From a checkpoint of a small transformer trained on Wikipedia: 2 heads of 32.
Each number is 128 + 32 x the weight over its row's rms, rounded and kept within 0 to 255. Layers, rows and columns count from 0. The size above them is the row's rms in percent of the matrix's.

# layer 11 MLP down (transposed), 256x64, rms 0.287, rows 140-192, columns 0-63
size [116  92 111 112  86 103  87  94  98  87  97  87  82  93 123  98 102  92 116 107  89  97  88 103 111 106  99  98  97 106  99  98 105 109  94 115  98 101  96  98  95  93 102  96  84  99 106  96  94 111 112  92  95]
[[134 114 112  80 113 106  99 113  93 114 107 100 202 141 178 185 121 115 128 108 113 117 152 130 140 138 185  58 129 113 137 103 133 106  90 146 140 118  88 177 132 134 108  78  94 129 157  47 100 148 152 116  99  68 104 100 105  88 189 122 153 124 170  82]
 [157  89 125  86 110 120  61  93 154 122 105 190 124 171 146 136 148 138 134  98 134  88  89 135  90 132 179 102 125 149 164  98 216 163 143  42 128 110 159 121 124 149 173 113 172 120 109 164 160 136 130 127 114  80 137 114 103 112 123  63 123 150  94  95]
 [ 96 115  88 163 135 124 147  90 172 150 135 144 138  75 140 126 137  99 152  82 110 165 130 135 134  79  98 142  73 151  99 119  93  81  31 123 102 189 168 121  96 143 133  70 133 110 158  87 116 135 106 137 142 143 152 141 141 115 184 137  48 135 155  90]
 [137  98 100  98 145 110 167 192 187 141  99 150 151 170 172  86 149 182 136 122 133 159 131 105  97  82 127  69 157 127 128 118 120 190 111  40 142 103 115 147 118 135 124 127 117 182  83 156  85 105 166  89 141 167  94 110  84 123 122 171 118 148 152 149]
 [124 119 115 164 182 139 133 139 102 118 168 127 131 123 138 153 165 178 133 155 123  99  99 162 151 181 189  95 146 186  38 160 162 113  96 111 104  93 175 140  93 155  72  82 188 118 129  93 146 113 109 113 113 152  99 138 176  74 143 143 110 123 163 122]
 [175  95 132  99 151 110 212  87 146 108 131 139 118 124 113 116 108  83 109 133 152 136 163 130 129 126 156 108 155 136  38 128 149 110 103 127 143 126 170 137 116 138 136 102  76 183 136 158  97 137 106  66 146 101 137 102 131 130  79 236 181 104 142 126]
 [141  60 131 133 143  82 117  85  91 145 126 153 109 134 128  35 127 127 152 116 151 101 140  83 189  89 126 177 124 129 112 195 122 133 129 124 144  51 114 141 128 167 142 163 165 175 154 151 183  74  99 123 151 140 104 138 120 164 158  87 136 100 160 132]
 [157 112 113 157 105 113 166 113 108 135 143 120 121 136 136 148 121  97 182 132 107 162 150 117 121 160  57 113 193 168 168 145 144 132  93  91 137 156  71 183 155 153  93 181  86  71 134 173  89 121  92  84 108 123 153 135 112 190  85 177  92  92 114 137]
 [161 158 111  88 132 121  74 173 158 120 108 105 158 197 128 143 152  59 133  57 135 169 124 146 162 135  86 165 123  78 130 119 196 118 158  99 115 127 108 159 104 109 115  96 134 151 135  89 114 166 133 139 106 121 150  82 178  87 142 152 113 130 150  47]
 [133  84 108 141  56 126 112 151 116 142  94 155 186 104 121 132  95  90 156  83  87  72 146 133 127 120 124 114 176 139 181  87  84  97 105 105 135 135 133  62 107 127 194 169 135 178 154  86 143  81 146 187 127 144 120 164 165 107 150  83 134 108 110 136]
 [152 132  81 111  71 103  69  94 172  76 137 150  98 139 159 107 123  82 140 131 137 135 107 114  95 182 118  92  69 137 100  57 121 119 130 118  97 125 119 108 155 112 104 172  98  64 140 124 201 176 102 141 168  84 129 146 118 143 103 146  84 105 147  83]
 [100 172 107 190 147 100 146 171  83 159 108 123 101 135 151 163 151 158 115 130 139 157 102  84 159 118 165 156  47 123 166 159  82 167 128 149 124 141 119 112 153 169 156  71 143 157 160 133 155 140 149 104 158 137 113 147 109 100 117 125  21 147  81 142]
 [131 134 113 164 178 121 130 128 138 170 166 143 141  62 143  77 103 125 136 145  95 172 149 135 134 115 138 134  92 211 120 126 119 132 106  67  91  94 159 149 146  89 133 109 125  74 137 176 110 164  90 181 139 190 102 130 132 143 178 145 142 103  75 197]
 [ 99  98  61 100 178 123 175 159 106 127  77 203 101 136  92 133 144 111 118 160 103 107 112 137 151 114 154 171 100 162 187 111 166 122 139  96 142 144 139 167 143 178 149 130 175  97 118 168 116  80 107 155  75 115 162 176 119 160 127 120  83 139 183 155]
 [ 88 156 141 165 175 137 135 122  88 106 129  54 133 120 107 140 128 185 153 157 119  98 143 119 132  91 125 137 112  13 136 123 147 107 167 162 128 152 134 134 154  86 103  68 154 158  90 148 113 160  75  84 138 146 116  79 100  73 164 116 163 136 140 125]
 [124 132  76 144 159 116  91 116 118 131 138 143  99 102  90 115 129 113 139 150 101  99 124 202 172 114 146  63  86 191  87  60 115 183 132 122 138 104 140 185 101  88  92  86 133 117 178  91 111 175 109 120 107 117 150  94 166 129  76 105 149  77 111 125]
 [ 76 141 131 158 133 157 151 141  78 129 127  84 123 138 115 102 165 126 221 180 169 150 137  92 148 180 135 127  55  92 145 152 124 152 145 143 112 149 126 153 138 160 120  61 163 203 127 133 111 129 128 114  75 119 111 135  89  88 160 137 175 115 117 177]
 [125 101 166 150  86  70 171 104 160 129 138  72  93 127 117 111 143  89 182 123 105 185 132  85  83 141  83 158 157 103  92 115 159 121  81 100 110 159 139 132 145 103  94 110 100 150 160 147 129 133 154  82 136  84  81 175 106 145  94 132  59 104 116 188]
 [132 102 164 113 123 204 134 150 152  81 123 104 136 141 122 120 143  93 141 162 203 101 147  80 125 129 120  51 144 141 173 124 139 101 159 129 128  97 150  99 110 113  82 146 109 147 160 182 133  71 155  68 100 148 127 125 123 126 122 202 151 188 162  86]
 [117  82 158  81 145 123 139 107 143 134 157 143 119  50 142  93 127  90  85 167 186 140 156 138 157 166 135 140 187 161 135  83 113 141 178 122 114 135 161 161 126  56 162 107 164 115 137  92  92 101  75 140 134 107 151 145 160  75  77 121 126 188 106 142]
 [113 153  90 125 162 134 115 101 144 132 121 166 145  89 127  99 118  51 100 172 195 164 140  92 120 105 121 174 145 153  89 132 147 120 192 130 134 162 161 107 116 107 138  81  74 104 143 138 188 103 125 203 147 121 174  68 118  99 117 132 119 152 188 112]
 [ 79 124 172 143 139  51 154  96 134 217 130 139 162 111 158 145 164 166  98  68 173 110 169 109 146 103  70 104  85 174  95 184 149  92 145 116 139 172 149 130 164 181 134 103  94 150 133 136 123  74 136 144 136 138 128 129 129 135  98 147 153 156 103 133]
 [118 114 173 165 130 176 149  78 129 136  97 193 130  95 168 123  55  89 162 118 109 150 173  84 176 139  90 116  91 162  97 104 160 114  83 203 140 130 133  96  74 145 140  95  92  98 152  87  92 147 108 164 117 132 146 140 145 152 100 139 136  91 157 104]
 [ 47 178 191  94 183 197 140 120 118  96 113 144 130  97 130 122 141 154 135 103 173 159 135 134 168 141  99 144 146 154 157 130 110 139 131 202 108 124  93 158 109 116  73  99 155  54 144 152  83  88 148 132 127 139 144 111 192 134 140 110 101 118 161 106]
 [151 132 149 153  70 127 171 138 124 101 153  68 144 134 200  96 148 100 141 117 168 133  77 114  85 134 128 114 130  91 138 143 133  49  90 117 130  88 119 105 135 115 116 194 138  93 149 179  72 144 122 117 109 158 110 175 199 139  66 117 120 125 112  87]
 [ 75 157 138 108 117 110 120 136 119  83 195 177 133 108  88 122 102 128 160 124 105 113 123 190 116 156 128 143 131 201 177 132  80 140 181  89 116 109 139 161  98 141 189 146 119  89 114 132 169 150 104 200 119  88 111 146  76 125 164 131 133 159 177 167]
 [164 104 140 163 118 151 144 145  99 162 173 106 128  75 143 149 172 168 126 138 163  87 155 110 165 106 110  72 180 212 108 120 115  92 120 138 107  42 141 171 158 112  73 113 129 131 124 157 136 123  97 134 113 159 197 143 174 120 147 155 106 100 138  90]
 [153 157 122  68 174 159  97 120 140 157 157 110 127 128 126 184  68 124 137 150  92 173 146 137 124 131 157 146 208 187 120 115 155  88 112  68 122 126 159  51 135 103 154 182 130 136 130 158 150 135 122  80 111 121 112 140 183 103 117  61 109 154 123 113]
 [108 115 151  91 146 105 132  64 147 157  70 157 135 168 146  85  78 124 138 118 141 202 121 135 100 136  87 172 181 189 121 116 128 117  49 155 164 121  97 101  91  94 131 143 159 108 170 152  94  96 108 144  81  86 126  97  87  84 129 152 123 141 116 109]
 [142 132 108 136 152  85 105 123  98  75  75 171  63 104 102 141 148 172 150 108 191 114 134 158 117 137 161  74 109 139 165  57 127 126 138 164 161  95  98  93  59  60 115 153 109 121 139 110 100 117 117 175 144 120 115 136 120 105 136 112 206 140 151 113]
 [118 118 104  99 129 131 140 179  83 151 115  89  95 112 187 123  86  95 124  84 149 146 157 129 139  81  82 113 156  88 116  76 103 159  71 149 119 180 126 114 120 112 150  55 104  96 205 122 139 133 119 154  98 147 161 180 172 151 135 103 147 107 183 155]
 [154 126 110 147 114 124 106  97 164 166 114 138 116  84 130  83 101 101 177 197 130  94 111 109 188 166  93  97 154 199 110 110 134 104 173 166 173 105  98 190 104  92  85 131 102 150 115 120 102 147 121  72 148 109 151 153 181 180 161 169 123 124 127 148]
 [ 90  92 144 127 158 110 108 128 129  98 106  50 143 131 115  88  63 125 138 146  68 127 154 121 100 177  93  91 129  81 131 152 126 150  98  26 118 181 100  91 116 102 128 122 153 113 133 165 130 189  64 166 126 147 135 118 109 112 148 134 110 123 155 173]
 [ 96 101 171 129 151 123  88 161 113 171 124 119 155 117  77 125 163 108 114 132  53 116 121 111  97 103 107  88 159 160 128 107 145 166 135  97 177 128  91  94 116 115 110 129  29  84 126  83 185  93 106 151 124 178 115 169 142 138 124 109 139 188  80 108]
 [ 74  97 118 161 128 142 103 159 156 128  65 130 114 141 148 155 138  97 114 100 125 131  71 147  63 132 109 160 116 154 181 160 169 151  69 121 135 132 177  90  85  90 159  87 168 169 177 130 162 158 131  92 121  98 164 150 128 144 134 165 103 109 123 210]
 [ 42 103 105 105 151 172 100 111 150 111  90 150 101 137 131  88 139 111 166 129 115 150 106 120  80  89 131 117 114  93  65  61 124 111 138  82 158 132 176  95  90  78 129 145 154 174 148  54 117 193 127 141 110 137  88 140  89 111 145 109 102 116 127 161]
 [159  54  70 147 167 119  20 133 114 132 148  86  91 168 144 124  78 145 122 146 153 133 108 111 131 137 107 121 159 164 146 101 192 142  97 122 126 135 117  79 160  94 115 116 124 147 150 181 111  81 127 122 123  82 133 144 144 176  78 114 178  96 129 123]
 [163 132 152 111 143 128 131 116 115  98 146 143 125 109  86 115 160 157 149 137  78 153 109 130 161  92 117 108  77 173 123  94  76 115  64  93 152 126 111 188 162 146 160 140 101 142 124  76  80 134 107 113 138 128 162 123  92 132 128 137  53 210 187  63]
 [106 166 132 174 131 106  63 132 108 138 124 101 136 134 142 163 154 118  94  94 120 191  96 167 132 114 149  81  94 115 106 101 109 127 112 108 110  75 109 147  92 106 154  42 146 113 110  40 137  77 140 125 159  95  86 134 108  90 131 100 126  77 166 175]
 [108  92 164 110 108 104 151 154 177 156 109 158 107 143 133 134 103 185  88 124 149 130 110 134 109  81 148 153  83 132  93 105 191 139  99  64 117 138  84 178 140 126 121 197 101 169 136  93 161 129 210 118  54 104 157 127  90 132 144 112 170 129 103 126]
 [174 105 145 124 125 128 100 141 103 108 128 111 127 137 124 114 179  63  84  82 101 134 140 182 187 129 110  92 120 104 105  93 149 150 127 128  62  65 145 169 115 115 117  77  79 107 132 177 108  71 143 146  91 121 130  53  76 156 111 115 165 158 149 140]
 [131  88  95 131 145 153  79 152 176 105 107 145 123 155 108 183 140 166 146 105  91 101 135 141 163 122 185 100  94 152 123  96  64 160  77 110 161 105  95 204 104 100  99 131 111 119 129 111 125  51 172 113 134 105 133 184 172 177 132  99  98 110 139 108]
 [118 157 106 121 171 116 144 122  88 110 153  73 149 151 110 123 139 136  72 107 127 143 186 207 100 155 141  86  93  48 137 135 126 162 136 180 141  99 116 106 111 209 107 144  91 120 154 123 106  78 158 111 142 102 152 139 103 153 105 131  50 165 131 134]
 [ 74 126 109 155 124 174 157 134  99 120 103 110 135 113  88 119 120 134 184 109 158 108 152 191 118 138 172 178 103 118 100 167  76 167 135 138 142  98 147 173 160 150  70 141 113 129 203  95 126 201 100 109  90 172  99 105  99 121  73 163 116 135 123  96]
 [115 112 131 100 124  63 130 120  75 169 154 159 130 131 157 133 144  49 135 136 143 145 113  83 111 179 144 107 129 186 120 127 102 150  89 111 118 122 108 107 149 152 167 233  92 115 122 124 125  97 133 179 116 126 127 185 162 142 123 183  87  92 147 182]
 [188 126 150 130 120 130 170  89 188  69 183 137 101 192 134 137  82 118 123 147 109 182 165 119 177 101 182 106 138 103 110 149 121 103  76 113 127  88 158 109 123  49 139  61  96 142 152 124 139 118  98 141 158 136 133 131  78 148  78 113 132 132 121 105]
 [160 137 134 123 254  54 132 143 168 137  93 124 156 135 112 103 137 135 160 151  84 116 109 148  68 172 106 126  98 118 141 158 116 112 137  85 119 130 110  93 123 142 132 147  93  94  94 220 134 103 125  97 129 172 139 116 102 147 115 154 155 150 124  83]
 [147 186 160  94 140 126 158  89 131 166 180  84 117 165 176 139 122 124  86 148  56 160 136  92 155 172 100  95 147 133  58 114 158 110 145 165 172 144 156  94 183 151 109 134 202 167 104 132 160 142 107 123 146  96 131  83 142 130  95 119 122 143  89 107]
 [192  97 155 150 139 192 139  98 166 104 158 101  95 114 132 135 104 116 148 121 128 174 112  99 183 147  78 126 193 132 101 134 128  94 111  88 119  80 134 154 138  93 177 151 153 114 100 119 137 180  84 135 121 112 125 224 137 154  78 118  70 108 113 133]
 [155 101 140 159 172 117 118 103 102 154 102 148  87 104 150 125 128 145 159 195 185  79 104 131 146 140 151 112  46 104 117  93 140  96 119 110 136 117 110 143 107  90 166 126 109 120 188  57  79 145 143 148 103 125 156 168 152  39 153 134 111 147 131 176]
 [181 142 111 148 106 183  74 127 112 132 141 121 105 133 119  90  84  74 170 159 125  95 136 121 184 178 104 111 128  82  86  61 105 143 117 144 129  99 130 191 114 110  88 184 158 131 136  69 115 197 140 164 146 139 108 154 160 125 129 127 103 103 115 184]
 [110 169 139 115 127 125 117 176 128 157 127 165 113 159  90 144  51 114 162 160 128 137 185 122 149 155  92 130 107 145 118 129 120 128 130 214 202 156  74 114 105 140 142  97  58 157 149 193 115 152  97 142 121 111 140 158 121 135 149 110 186 108 170  81]
 [126  64 138 115 127 121  91 122 154 109 119 123 164  94 112 173 107 106 165 191 133 138  89 122 128 140 106  93 127 162 128 129 120 109 110  63 142 132 179 214 108 107  99 163 119  90 160 117  63 136 121  70 163  89 173 121 163 192 155 141 171  97 153 132]]
# layer 11 MLP up, 256x64, rms 0.283, rows 141-192, columns 0-63
size [ 93 109 114  84  94  97  95  99  91 107  89  91  88 138  90  95  96 107 102  89  99  89 110  98 109  89 100 106 105  99  97  98 100  96 114  92  95  97  98 101  90 114  91 104  95  93  99  92 106 114  96 100]
[[107 184 109 139 166  90 156  94 163 170  84 132  88 126 139 191  85 151 117 116 121 116 108 120 163 102  94  75  59 116  85 139 109 155 161 132 193 135 129 142 146 172 135 132 133  97 108 104 158  93  93 168 152 150  87 133 177 155  56 164 164 146 121 139]
 [118 170 148  61 114 134 172 129  98 138 165 119 134 155  85 107  83 118 180 172 118 126  61 187 151 117  70 127 168 130  90 110 148 136 135  64 124 144 121 113 123 100  80 162 128 110 106 105 127 101 143 110 161 154  73 151 186 144 113 109 198  97  92 108]
 [ 68 180  69  94  84 146 103 163 107 105 182 146  98  96  71  73 138 130 143 171 136  99 158 167 132 118 168 140  86  93 108 139 141 131 179 107 153 133  91  85  90 120  94 155 179  72 114 133 171 155  96 138 120 112  78 164 129 152 144 114 166 149 125 117]
 [122 132 124  91 111 134 131 130 135 104 191 154 182 200 165 166  95 151 107  68 154 116  60 105  99 165  98 115 120 143  74 183  95 134 125 126  95 157 119 106  91 136  96  79 136 125 152  93  85 100  75 140 108  50 101 129 121 135 110  92 108 121 127 160]
 [137 185 156 142 152 126  99 133  94 119  97 111 134 173 159 107 131 136  96  93 113  73  95  94 146 168 105 120 168  79 150 173 118 160  85 154  86 173 124 147 123 129 173 106 141 110 135 148 169 150 107 195  58 147 142 170 175 107 140 162 163 120  96 200]
 [ 56 136 112 153 127 129 100  95 107 117  98 173 174 192 174  46 176 123  69 127 113 152 140 106 126 121 126 147 101 142 137 120 109 165  91 150  89 134 151 142 107 146 116 142 129 103  91 120 128  74  59 138  78 105 150 157 160 140 119  85 198 106 138 108]
 [172 137 112 137 194 115 126 112 160  97 107  60 122 177  90 168 124 113 119  77 130 143 117 169 136  85 140 107  61 155 169 174 150 145  93  54 122 174 128 173 164 111 148 101 113  69  98 131 108 151 134 127 110 112 185 143 110 145 148 104 143 157 119 182]
 [112  72 115  92 127 131 150 157 126 142 119 117 173 140  56 129 190 109 115  67 124 148 141 145 163 144 102 120  98 157  81 165 156 100  99 127 147 140 152  97  94 143  76 200 145 203  97  82  81 113 161 123 126 137 105  97 131 205 126 140 163 117 130 119]
 [111 125 138 117 161 139 147 130 151 139 144  96  61 194 162 142 130 135 163 149 146 146  68  97 187 119 199 126  83 114 107 111  78 123 133 134 144 140 102 132 149  90  62 147  75  81 101 182  79 126 153 111 132 144 187 185 117  98 108 117 122 129 101  92]
 [ 70 131 125  58 130  95 100 120 150  78 127 136  71 123 128 158 125 168 136 148 102 142 161 105 149  69 135 119 131 148 143 106 165  82 112 142 139 190 167  53 145 155  96 182  59 139 106 107 161  97 179  96 128  95 125 115 133 121 202 144 133 128 129 125]
 [157 143 117 123 123  88 160 155 194 153 150 117 116 141 121 105 132 135 143 173 131 137 100  42 159 169 153 119 151 130 142 150  96  88 167 144 136  99 176 172 167  66 150 111 179 119 152 130 142 142 105 136 188 106  84 181 105 113 136 100  62 189 153 111]
 [ 78 191 145 151 130  94 119 153 119 143 109 135  78 125 114 144 148 119 197 104 124 133 161 129 111 136 130  91 162 131  71 132 108 143 110 168  89 179 117  66 159 129 133 121 101 118  60 195  78 167 128  99  95 104 114  79 135 109 145 156 148 159  62  88]
 [173 203 127 141 131 129 157 115 125 128 174 111 118 128 145  63  86 137 110 107 158 126 138  64 166 135 124 159 108 164 108 114 118 187 164 108 124 126 109  98 143 135 141 163 150  76  93  57  38 132 131  98 165 119 175 109 136 121 123 161 138 138 109 198]
 [162 128  95  58  73 102 153 131 157 130 105 133  69 190 133  75 156  80  98 118 140 102 101 153 108 150 168 104 104 163 133 141 149 127  39 106  90 136 159 149 136 142 130 168 137 110 144  74 105 122 137 145 129 124  75 152 187 155 117  83 142 153  77 130]
 [117 110 167  78 126 124 191 134 105 134 100  60 133 148 196  94 121 122 104 105 162 110 116  78  46  94  44 133 112 207 148 161 161  91 130 113 109 136  72 102 156 118 145 119 125 120  85 131 116 132 125 146 143 132 145 141 103 122 128 114 164 148  90  93]
 [167 151 148 122 156 155 129 134 108 159  87  93 194 138 126 130  89 141  57 148 142 129 120 133 122  64 115 131  62 126 122  96 102 164  40 129 120 152 151 126 115 114 149  97  78 192 120 117 193 132 138 145 158 160 134 126 179 157 181 149 153 102 129  89]
 [139 114 102  83  96  76 162 136  97 103 152 124 121  75  98  98 152 140  84  76 108 148 118 150 119  94 168 110 137  96 172 180  87 139 117 123 187 111 196 119 163  99 142 164  73 151 153 159 154 204 111  91 175 137 113  95 143 131 142 142 106 103 109 174]
 [108 181 110 108  71 139  86 171  86 152 130 147  88 140 192  84 152 173 189 132 146  97 171 156  90 134 146  96  87 111 110 125  78 114  87  85 106 160 189 121 135 115 177 128 166 151 141 131 143 144 135 164 199 167 133 121  86 117 134 138 143 114 140 168]
 [ 77 185 113 133 102 168 142  77 118 136 151 146 117 126 156 160  68  96 119  97 114 129 151 146 121 103 126 120 167 102 131 105 130  96 190 158  88 120 125 113  67 160 103 133  79 141 125 145  93 115 107  46 166  84  82 141 131 153 100 127 167 187 107  62]
 [164 145 178  63 114 170 147 143 115 151 207 152 164 147 122 100 120 111 128 135 138 111 128 139  98 121 105 139 152  70  89 131 106 154  31 147 189 140  68  97 167 109 112 113 136 150 136 131 107 132 155 139 134  90 133 126 117 132 119 176 218 148 147 111]
 [137 133 159 120  83 185  48  95 124 148 111 104 109 138 198 193 154 161 101 131 145 137 121 112 141 121 131 129 160 155 120  85 144 182  89 116  93 212 136 146  69 153 129 125 135  83 122  80  92 127  85 110 144 111 104 121 142 192 110  96 133 147 164 124]
 [119 122 146 138 176  78 108  80 126  88 207 133 158 102 104 167 162 110  96  80 117  83 115 123  87 114 152 111 128 119  68  99 135 129 173  62 135 145  92 139 124 133 133 177 164 173  98 127  72 189 130 126 182 126 141 127 134 128 102 141 153 169  68 120]
 [ 98 127  84 139 161 136 145 182 138 108 171 129  75  87  85 101 143 115 118 171 160 149  89 170 184 138 133 131 191  97 123  63 158  99 121 174 115 114 134 171  99 100 110 127 160 128 154 132 114 128 151 126 174 131  55 150  94 114 100 112 167 162  54 116]
 [127 117 144 119 152  82 205  76 163 103 158 137 176  97 207 135 137 119 171 145  88 111  53  97 167 104 141  90 116  90 141 109  89 120 159 143 136 168 179 127 132 145 147 151 151 128 135 116 137  71 152  86 135 166  70 115 169 117  95 141 166 145 144 118]
 [192 137  64 125 129 169 159 123 175 120 131 100  90 107 117 153 123 188 105  86 142  58 148 122 124 110 108 133 123  86 116 124  86 151 162 130  75 130 127  98  92 144 118 196 184 139 125 141  97 133 216 122 119 172 132 108 194 149 111 114 126  99 150 138]
 [137 139  81 142 162 178 153 171 138 143 121 124 120 149 125 100 156 126 113 111  40 100  65 152  96 124 107 165 155 120 177  80 114 114 163 174 102  87 190 102 132  73 139 173  78 138 194 125 136  88 116  85 153 154 120  93 120 123 129 162 128 163 142 103]
 [207 135 109 116 180 126 153 184  77 173 134 138 132  90 163 132  89 172  96 104 135 182 124 185 159 109 121 101 164  89 140 178 127 107  98 140 104 133 124 140 130  58 152 103  72 126 135 170 142  86 142  94 132 153  79  82  94 139 103 103 132 155 100 124]
 [ 86  77 118  75 110 108 103  89 139 179 150 128 108 172  80 112  96 202 120 148 104 162  90 108 134 119  87 145 119 187 114 137 160 143  79 160  95 135 129 157 130 113 175 140 110 129  88 136  83 105  65 109 100 145 169  96  91 116  97 116 192 150 102 103]
 [134  75 115 135 133 120 196 122 166 150  91 122 126 146  93 161 151  98 159 136 117 126 143  97 106 156 156 145 103 117  59 137 117 144 108 153 111 163 167 189 110 204 121 168 164  92  78 111 129 128  74  56 119 134  58  98 173 121 145 108 132 110 116  91]
 [160 112  64 110 141 174 134 180 132 156 166 107  85 192 123 123 156 130  56 114 143 127 123  89 138 159  92 115 138 135 141 126 112  83 125 160 130  89 133 150 152 101 102 133 124  98 120  89 100 223 171 148 119 102 144 163 137 101 135 128 182 145 120  44]
 [102 153  96 129 109 124 169 155 134 105 160  69 134 120 187  93  97 130 123 106 183 167 134 160 151 103 198 167 147 106 182 178  73 137 147 171  85 119 107 161 167 117 186 114 144  78 134 144 193 109  83 118 137  83 112 156 124 128 101 156 144 146 135 103]
 [147 117 135 110  85 170 131 151 184 102 104 124 135 165 107 104 151  91  80  83 112 126 160 119 128 159 101 165  90 121 137  47 148  85 124 127  71  86 196 158 159 127 101  88 126 178 187 148 144 163 102 112 101  99 105 103 160 151 163 168 146 129 103 169]
 [142 141 127 129  82 202 150 148  84  75 133 110 117 111 135 143  88 128 114  92 113 199 144 137 145  96  76 151 125  94 177 120 170 114  85 168 118 154 133  92 104 115 110 135 118 139 123 124 132  72 125 100 174  90 100 153  58 113 181 136 178 140  66  84]
 [113 161  98 122 124 113 142 116 113 145 167 115 115 152 141  87 181 127 145 136 108 115 141 134 109 156 144 204 116 117  76 191 168 115 201 121  92 120 145  77 126 140 187 118 172  86  52 101 102 130 141 110 146 205 161 119 147 106 114 124 119 164  76 154]
 [148  94 149 140 117 106 109 136 175 121  73 175 137 175  87 145 171 108 188 139 100 146 124 126  99 178 103 166  57 126 128  67 133  79 139 156 107 146 180 170 154 147  86 137 140 120 131  82  89 108  74 113 120 105 105  85 154 107 117 103 158  71  92 136]
 [133  99 142 140 166 133 129  93  85 111 134 117  75 175 155 100 157 130 122 140 137 117  79  85 107  72 153 116 124 130 147 138 202 139 128 115 127 166  85 124 137 104  85 174 137  83 171 116 145  79 144 141  95 118 161 101 186 205 156  74 164  91 177 105]
 [ 97 128 117 106 167 160  81 131 105  87 134 107 171 186 134 123 177 184 126  33 125 185 116 165 185 148  85 134 109 100 126 147 152 120 165 126 133 101 166  90 124 114  62 161  88 139 125 133 144 127 100 123 161 145 176 142 173  85 146 122 127  90 163 139]
 [151 168 117 114 117 136 118 106  84 166 134 122 107 138 100 117 126 129 116  98 164 111 101 114 157 172 166 142 103 122 102  76 191  96 216  93 174 127 156 144 145  97 138  90  71 106 138 112 183 104  61 108 116 177  94 129  95 110  85 121 108 200 140 142]
 [ 67 132 129 106 109 130 105 101 137 123 116 157 128 184 156  98 124 121  47 119 146 137 174 131 175  80 197 131 128 122 150  94 136 129 120  95 123 125 114 205  97 114 104 137 118 153 169  82 129 127 192 109 100 109 173  79 174 131 141  66 156 177 110 109]
 [ 57 100  94 138 109 118  89 193 125 124 115 146  62 142 122  88 158 164 131 125 100 141  91  74 155 129 109 138  99 169 138 120 174 146 132 120 145 143 149 109  97 124 119 157 106 116 132 209  82 117 106 136 101 166 125 125 131  96 102 189 195 172  63 114]
 [170 143 115 127  90 106 178 131 128 132 154  99 126 176 157 166 107 165 164  69 136 164 147 109 131 142 102 170 142  99 125 165 153 118 168 158  67 160 155  47  93 126 128 146 130 138 104 105 186  99  95  68  97 161  94 108  81  74 102 142 109 142 163 100]
 [ 75 103 116 128 167 160 104 137 130 133  94 119 111 146 146  78 162 102  67 108 102 135 102 137 101 206 150  98 168  98 114 112 172  90 146 176  83  90 110 196 108 133 110 163 162 154 134 177  61 156 128  95 128 111 140 146 169 118 106 144  82 178 111 144]
 [118  81 124 129 179 151  99 110 154 114 102  98  97 119 115 139  89 106 114  98  95 138 123 140 109  93 154  93 148 141 167 106 144  86 130 106 131 116 133 194 160 104  86 135  93 160  69 161  94 154 122 179  63  80 148 116 138 167  89 218 164 158 135 178]
 [145 147 102 121 164  38 131 131 111 160 114 152 132 163 182 159 136 131 172 115 135 104 136  87 188 159 135  97 131  52  75 166 147 143 122 133 144 123 107 179 149 150 106 200 152 101 141 148  88  53  96 146 121 167  99 130 154 152 126 149  96 124 132 163]
 [ 89 150 167 164 176 159 150 156 168  75 121 130  63 149  49 147 105 110 119  88 146 177 120 103 131  93 127  81 149  94 144 153 163  75 151 143 126 145 155 113 157 152 102 121  74 182  82 153 142 100 133 143 166  64 147 130 139 132  80 147 154 136 136  96]
 [ 78 125 150  98  96 161  85 112  82 118 135 147 139 171 120  42 112 114 137 101 108  82  95 159 140 144 104 149 155 171 112  92 125 117 101 177 126 191  99 104 111 117 119 145 148 107 146 137 156 177 101  72 174 122 121  79 193 156 191 128 127 122 180 123]
 [102 155 107  84 109 119 135 185 105 129  94 108  77 142  83  98 167 153 135 103 198 120 126 101  76 151 138 107 104 165 165 133 115 179  70 137 123 147 156 166 144 142 160 122  92 129 119 163 123 101  78  64 179 155  95 178  69 149 161 127 136 120  86 112]
 [176 164  60 126 124 176 141 121  81  80 127 184 127  86 118 149  74 149  76 111 103  91 153 109 145 196 121 164 164 114 147 102  94 125 109 116  77 115 143 155 153 147 104 152  99 138 126 114 150 177  74 138 153 174 152  83  69 144 152 141 124 125 123 175]
 [116 147 136 123 163 121 107 153 149 117 131 160 170 151 197 145 153 132 105 157 128 136  60 134 155  73 105  83  37  91  86 156 105 112 149 148 207 164 140 129 104 126 102 142 147 173 186 131  49 137 128 172 122 161 145 121 116 106 152 123 115 129 128  98]
 [168 148 129 146 124 165 143  88 114 104 142 109 124 139 164 166 133 137 123  92 159 144  65 160 121 122 152  42 110 111 129 117 129  72 123 171 169 125 169 102 146 165 112 156 153  51 109 111 167 131 115 131 171 134  98  70 207 120 149 170 133  93 159 171]
 [120 148  81 156 116 117 179 138  99 115  78 135  77 153 168 104 158 146  56 163 108 116 109 143 130 102 144 143 174 143 132 169 141  44 102 137  80 139 154  47 184 170 151 107 138  93 127 149 142 114  86 167 144  87 146 104 141 109 143 114 121 154 103 171]
 [145 101  65 195 125  83 138 122  95 139 166 127 139 150 149  82 183  68 143 124 114 129 183 127 183 218  96 130 118 113 140 118 189 172 129 143 114 123 139 136 153 174 138 133  83 157 140 144  75  90 119 125 125 173  94 138  98  85 162 122 159 136 140 130]]